python train.py --n_layer=8 --d_model=640 --n_head=5 --n_kv_head=1 --head_dim=128 --d_mlp=1728 --vocab_size=16384 --activation="swiglu" --norm="rmsnorm" --norm_place="pre" --norm_eps=1e-05 --positions="rope" --rope_base=10000.0 --rope_fraction=1.0 --qk_norm=false --attn_scale=0.0884 --bias="none" --tie_embeddings=false --parallel_block=false --init="normal" --init_std_qkv=0.0141 --init_std_o=0.00353 --init_std_up=0.0141 --init_std_down=0.00215 --optimizer="soap_variant" --lr=0.00149 --lr_mult_qkv=0.5 --lr_mult_o=1.03 --lr_mult_up=0.96 --beta1=0.95 --beta2=0.95 --lr_head=0.00571 --grad_clip=1.0 --warmup_steps=200 --schedule="wsd" --decay_fraction=0.64 --decay_shape="linear" --final_lr_fraction=0.0 --batch_tokens=131072 --seq_len=1024 --doc_mask=false --train_tokens=613300000 --steps=4680 --dataset="wikipedia_en"
Each number is 200 + 30 x the weight over the matrix's rms, rounded and kept within 0 to 999. Layers, rows and columns count from 0.

# layer 3 MLP up, 1728x640, rms 0.0548, rows 1560-1573, columns 160-239
164,206,196,216,222,235,214,167,151,147,219,209,195,151,239,175,179,122,181,207,201,184,172,243,196,129,200,178,187,247,214,172,206,259,211,191,215,150,190,214,123,222,221,207,223,216,259,211,214,192,217,245,195,259,168,212,188,256,244,207,230,216,189,234,193,181,177,217,144,191,175,215,241,238,167,172,203,271,181,146
265,150,172,270,199,239,180,133,151,235,254,176,227,236,224,236,228,180,150,248,139,158,165,184,201,208,197,222,193,202,218,178,221,219,198,184,282,249,177,164,227,147,233,222,205,160,208,183,143,189,236,209,170,179,224,227,132,234,219,255,206,278,212,211,176,239,196,191,197,252,179,204,226,140,166,179,206,213,141,209
174,177,212,242,207,227,173,157,156,219,251,242,173,195,206,202,180,215,164,169,161,190,247,123,176,201,198,183,246,211,160,180,204,239,210,222,197,225,198,214,165,185,214,228,200,208,229,188,183,182,253,184,234,169,178,163,195,218,213,173,219,152,191,177,193,214,210,213,133,194,182,238,179,204,213,168,184,168,179,237
221,241,241,182,215,201,194,232,135,217,123,240,201,185,219,178,200,196,227,247,163,220,160,175,246,158,188,265,209,158,155,191,208,176,208,163,170,249,236,344,190,258,169,184,221,195,232,189,206,202,178,230,192,196,222,188,222,226,186,187,113,205,196,198,184,200,180,213,244,213,209,198,224,244,243,216,221,130,192,265
183,195,174,191,186,235,219,248,153,250,238,229,151,217,201,194,202,187,206,262,224,182,211,231,154,236,215,136,173,170,194,198,198,219,191,248,198,205,224,194,215,194,187,181,178,215,170,163,186,215,250,172,202,189,233,146,184,250,206,189,174,207,151,191,192,164,137,230,177,162,233,208,214,189,233,152,191,229,198,186
196,196,135,185,192,201,215,249,176,221,135,214,217,202,198,257,189,208,203,181,226,214,211,198,146,230,202,178,210,205,210,186,221,233,155,177,215,186,180,223,224,179,176,184,187,174,211,176,190,204,191,203,246,147,163,155,206,184,199,208,183,192,185,206,226,176,184,214,216,106,170,198,186,225,185,195,175,181,204,211
201,223,236,206,202,164,201,284,227,178,246,229,186,199,220,177,204,210,190,218,150,167,181,174,189,283,187,180,235,218,157,264,197,262,179,192,138,165,219,235,169,219,203,203,295,248,231,205,178,176,218,203,126,209,177,209,197,182,186,235,179,184,219,193,229,214,229,149,195,211,190,147,189,179,236,199,208,217,146,245
161,238,235,209,256,135,208,204,202,210,207,162,233,202,222,279,168,192,179,201,181,226,197,161,210,240,169,231,207,169,150,226,181,196,203,215,208,206,233,197,163,161,230,180,218,188,173,157,183,251,230,196,236,171,217,203,261,191,138,233,175,173,216,173,186,207,219,195,151,203,171,189,208,199,178,207,213,240,156,190
184,168,203,225,123,139,222,242,174,157,159,206,158,143,191,164,201,206,193,158,184,226,207,192,248,219,185,175,240,229,234,178,204,206,153,177,154,237,141,193,149,254,156,244,234,213,239,240,196,188,217,266,239,199,158,179,171,164,188,193,286,207,197,180,135,175,171,194,186,207,240,251,158,232,217,160,111,199,184,209
209,249,194,211,219,205,204,210,257,207,176,210,203,209,189,192,208,188,197,237,227,244,198,242,213,179,259,154,161,187,168,203,214,190,219,191,210,199,145,203,193,186,153,223,223,170,193,229,187,216,184,217,219,262,219,256,230,207,201,229,190,166,218,224,199,209,202,218,218,191,183,177,194,203,230,169,239,185,202,232
201,169,169,209,199,238,235,205,208,170,237,209,239,195,211,199,210,230,210,216,194,168,133,203,205,221,161,241,207,215,220,185,180,202,138,226,200,174,228,153,220,225,227,176,141,206,207,207,193,148,197,198,227,177,179,196,198,184,199,205,144,264,244,221,263,215,208,202,190,232,211,185,143,210,181,163,198,180,201,193
210,155,242,168,240,185,185,246,188,213,190,164,184,205,180,227,236,111,194,243,176,177,180,215,136,153,213,209,222,230,178,183,212,274,197,192,261,186,278,189,249,213,210,252,235,223,212,217,225,186,182,176,233,129,146,175,218,226,158,188,171,226,189,190,260,245,224,169,202,208,237,214,206,206,167,196,194,193,186,186
217,206,186,205,201,195,196,195,217,198,175,228,185,189,234,228,235,216,202,182,156,238,140,169,160,183,234,203,212,208,169,239,274,176,162,220,167,171,191,182,187,230,169,179,198,232,144,172,227,239,175,186,190,197,222,197,218,234,174,135,126,173,246,184,201,220,241,202,230,195,191,236,243,152,179,212,167,195,223,199
195,212,205,254,179,161,247,220,235,153,264,189,212,135,215,200,160,185,212,231,180,242,183,201,134,211,263,223,220,183,214,185,201,216,225,170,237,240,177,163,201,177,204,253,173,209,208,197,193,146,170,221,183,166,171,204,253,225,229,136,249,188,196,221,172,253,215,210,204,211,190,211,186,167,262,199,171,251,231,237
# layer 3 MLP down (transposed), 1728x640, rms 0.0545, rows 1560-1573, columns 160-239
233,237,195,258,213,179,242,217,198,212,167,204,197,272,194,221,246,176,212,263,192,184,195,187,180,225,206,212,184,234,175,201,243,214,209,176,221,136,217,180,201,165,203,237,181,193,161,211,184,215,188,169,224,241,190,213,180,203,232,221,158,201,214,191,186,247,178,201,226,133,214,223,255,195,188,188,263,144,220,177
162,223,226,186,129,185,172,167,228,166,198,244,194,205,216,226,156,211,216,285,184,143,172,228,148,191,178,229,241,146,189,218,152,171,207,204,189,192,214,276,145,243,197,193,169,134,233,196,199,197,208,183,185,159,169,191,244,185,161,167,195,192,183,165,220,237,194,164,140,228,257,167,199,186,194,225,207,228,137,223
197,177,256,176,144,220,241,216,185,185,238,153,179,167,185,187,151,161,191,148,209,201,207,212,204,188,243,195,188,202,207,169,185,204,236,182,213,218,154,198,166,157,195,198,249,206,268,212,178,207,211,181,172,216,240,221,181,171,213,227,239,234,199,195,172,218,179,244,288,207,214,212,235,257,169,214,157,132,179,196
196,181,262,252,200,177,135,206,141,267,168,228,214,199,223,207,242,270,218,223,214,215,181,230,196,182,244,192,178,187,207,182,169,187,226,194,219,195,141,263,165,268,125,187,212,164,257,181,213,200,170,236,211,176,153,218,238,198,223,199,206,182,227,142,237,206,240,209,196,224,155,210,238,185,207,220,216,148,219,230
218,169,182,185,196,192,278,166,215,143,149,157,216,210,223,270,172,176,193,180,177,215,202,177,196,173,185,200,144,223,145,205,204,219,235,178,155,205,182,191,198,197,207,180,241,174,197,257,171,171,179,220,218,138,155,221,207,173,191,207,178,249,230,217,193,156,151,218,247,163,202,203,192,225,202,159,167,192,257,199
203,226,291,212,204,223,211,195,212,235,163,185,205,199,215,218,230,237,250,233,219,279,166,218,256,208,199,248,208,186,231,218,182,209,249,221,119,192,255,177,199,198,146,231,189,207,197,159,242,176,148,162,118,180,232,194,159,231,173,174,194,219,188,163,253,143,187,218,209,205,157,206,206,209,145,229,175,244,232,187
197,200,221,165,231,176,210,225,187,233,208,233,205,185,224,191,179,187,205,201,130,186,275,205,156,146,217,240,215,211,193,178,144,245,192,189,204,208,238,197,176,193,189,202,228,256,183,236,186,211,182,227,193,263,158,220,194,245,163,235,206,198,247,218,219,173,216,218,219,204,154,173,217,216,187,179,223,189,174,225
196,265,197,170,195,192,165,181,164,238,164,238,149,209,208,197,224,194,225,200,216,194,208,205,236,254,134,200,217,190,165,167,245,174,204,201,163,170,170,177,224,205,181,221,159,200,193,202,197,278,234,184,145,223,183,160,207,240,185,225,210,161,175,222,235,188,213,171,211,209,194,210,223,206,217,169,207,206,243,177
268,212,194,238,201,187,183,234,226,204,203,202,192,190,215,214,226,232,174,196,165,152,229,208,260,218,163,270,233,203,169,186,223,233,184,147,188,232,236,220,203,184,195,163,192,144,197,224,170,214,233,139,255,189,192,215,183,238,187,209,198,198,181,212,169,158,187,217,199,177,250,238,205,222,215,203,206,228,169,155
248,218,243,201,179,220,175,173,196,182,215,159,171,199,165,190,189,242,183,202,178,173,171,175,223,188,136,207,161,172,192,171,209,163,223,209,170,222,210,211,210,195,195,216,232,215,209,195,211,140,205,213,204,154,164,189,233,193,197,244,198,254,192,184,219,254,223,190,212,178,207,204,245,195,179,205,178,193,186,138
164,169,145,174,215,229,215,205,200,234,152,190,202,166,211,240,173,208,207,158,222,232,210,204,178,217,243,152,196,178,208,197,244,210,218,185,106,228,168,177,191,181,224,233,224,157,168,176,190,212,175,177,146,218,160,247,203,174,174,215,161,200,207,283,222,240,228,207,219,211,231,195,223,223,197,184,166,228,177,184
186,186,159,218,239,202,184,222,170,221,207,202,230,147,221,168,220,204,193,153,174,242,177,192,227,215,173,217,225,176,194,168,182,187,175,202,177,173,174,217,228,216,175,167,157,226,166,217,196,154,170,281,185,214,204,243,153,203,213,207,241,229,228,176,159,207,247,151,225,225,154,175,185,231,211,203,220,234,212,279
170,157,191,199,207,236,222,182,223,224,158,231,160,194,220,205,204,226,236,196,209,259,198,225,180,203,242,183,228,216,177,214,190,186,188,169,226,196,268,192,235,202,210,240,219,178,240,218,222,199,196,194,205,184,179,210,154,199,254,204,162,200,156,227,162,174,163,219,192,164,189,153,163,223,253,192,190,212,138,242
186,203,214,195,231,159,151,215,192,187,186,217,168,179,213,193,213,175,137,188,205,152,214,208,198,218,172,210,176,169,172,246,213,210,235,190,172,145,230,187,200,235,249,131,183,240,225,234,233,216,235,200,162,213,224,188,182,184,215,152,217,208,183,204,201,227,259,205,208,242,171,193,198,163,196,217,160,206,188,192
# layer 3 MLP gate, 1728x640, rms 0.0549, rows 1561-1573, columns 160-239
109,200,219,225,149,178,148,180,218,250,199,176,156,209,213,185,205,202,175,215,162,205,118,227,266,196,242,172,228,197,148,226,214,176,226,201,111,189,205,279,174,144,205,184,214,187,221,196,117,215,178,114,195,224,240,199,158,200,241,161,213,180,191,153,194,236,223,204,156,155,192,172,211,179,259,161,185,161,206,240
206,178,174,189,179,190,232,199,192,208,162,206,194,185,223,153,230,166,153,216,217,136,154,193,202,164,224,160,161,213,195,161,172,210,194,179,220,239,167,169,187,133,184,204,207,217,143,210,215,157,231,190,233,160,274,166,258,205,231,166,174,214,215,189,213,239,228,190,197,209,200,183,191,224,230,195,227,166,227,231
221,161,221,238,229,169,220,208,231,185,213,202,217,213,182,246,200,191,194,190,180,167,210,161,198,213,154,218,243,263,235,176,246,196,209,198,166,179,140,148,232,95,211,183,136,204,147,214,176,221,222,153,204,225,189,198,202,176,221,210,239,213,258,224,213,174,222,182,143,223,193,186,150,221,201,182,191,188,231,164
180,204,167,188,175,193,226,175,221,168,209,256,230,192,199,202,172,91,193,221,249,221,215,208,201,190,160,220,205,231,217,278,209,228,212,172,235,188,184,226,198,165,218,172,207,204,231,188,235,219,202,190,254,190,187,211,211,252,183,183,206,187,179,188,257,243,189,200,209,222,183,203,251,185,184,221,172,150,209,151
222,193,202,196,201,238,247,157,154,203,192,218,164,165,193,240,168,252,183,217,177,162,207,132,218,200,169,195,233,232,206,144,220,184,266,230,112,207,221,220,274,221,202,188,209,227,212,213,200,229,250,276,184,209,210,217,248,160,135,236,235,199,223,208,170,247,264,210,210,232,200,160,206,175,191,233,201,217,238,181
222,149,190,209,243,114,193,154,218,190,236,223,180,214,178,178,192,199,215,153,196,247,229,170,247,226,179,201,203,220,173,221,213,240,198,199,170,205,221,175,280,188,207,226,240,200,178,248,97,172,218,193,156,200,181,153,152,217,185,211,200,209,181,212,235,121,179,204,210,207,183,183,207,213,236,216,192,207,206,213
150,251,226,214,223,165,212,243,206,211,162,193,186,238,225,201,214,230,222,216,201,209,199,207,197,218,209,215,238,257,260,220,224,204,185,165,191,210,208,214,174,280,168,172,217,196,209,164,155,191,230,189,214,268,216,181,242,211,209,170,217,162,156,266,191,205,209,232,147,153,168,195,216,186,184,198,215,164,181,199
156,197,259,180,187,170,233,204,194,238,157,204,154,236,217,194,225,179,227,165,201,221,205,198,235,265,219,170,224,214,221,151,164,177,191,199,206,235,217,222,203,222,143,260,197,215,215,191,176,136,183,216,235,206,214,205,142,220,215,243,216,163,179,156,174,175,202,201,187,274,195,220,208,142,238,207,179,153,204,202
207,188,183,239,229,196,237,171,264,185,176,196,210,241,225,240,171,185,175,177,175,196,189,213,178,187,223,158,215,209,212,244,188,177,208,175,216,185,222,220,235,222,206,191,192,198,233,176,202,143,139,206,250,228,196,177,207,215,276,170,214,195,217,178,214,190,183,161,160,172,178,196,212,187,174,201,226,146,245,210
208,230,202,213,205,228,166,177,246,228,271,154,199,160,195,222,190,176,175,248,224,179,227,254,219,214,219,181,203,207,208,221,183,176,203,195,210,180,212,178,191,261,192,242,187,173,212,201,216,195,172,168,168,210,210,204,175,184,231,197,207,196,211,236,243,178,185,189,209,193,166,252,186,219,194,226,193,171,172,196
205,249,161,186,235,195,170,222,224,192,154,210,247,163,219,211,211,183,144,184,204,218,215,229,212,249,258,195,129,174,193,244,159,121,170,212,145,181,194,225,185,187,193,248,175,159,232,187,225,166,195,225,227,209,191,214,262,257,201,247,209,232,224,190,217,198,196,146,221,228,193,197,244,194,207,227,189,210,203,172
190,185,232,140,185,219,201,173,158,217,212,196,170,239,169,187,211,242,205,230,172,204,200,188,172,154,235,170,204,202,220,211,246,208,199,186,180,198,197,251,228,160,233,226,205,200,263,191,217,186,194,241,219,234,187,227,189,188,209,142,234,173,188,208,210,216,166,201,231,166,158,158,177,128,226,263,210,219,196,157
249,163,206,227,189,172,194,157,192,187,202,209,224,199,252,222,230,198,204,214,196,212,164,221,180,191,186,186,219,214,182,235,245,199,101,201,208,258,205,192,152,233,140,201,190,197,173,144,276,184,186,213,222,220,163,193,161,171,158,209,232,181,187,180,154,177,189,158,184,225,181,220,198,158,240,239,211,186,194,201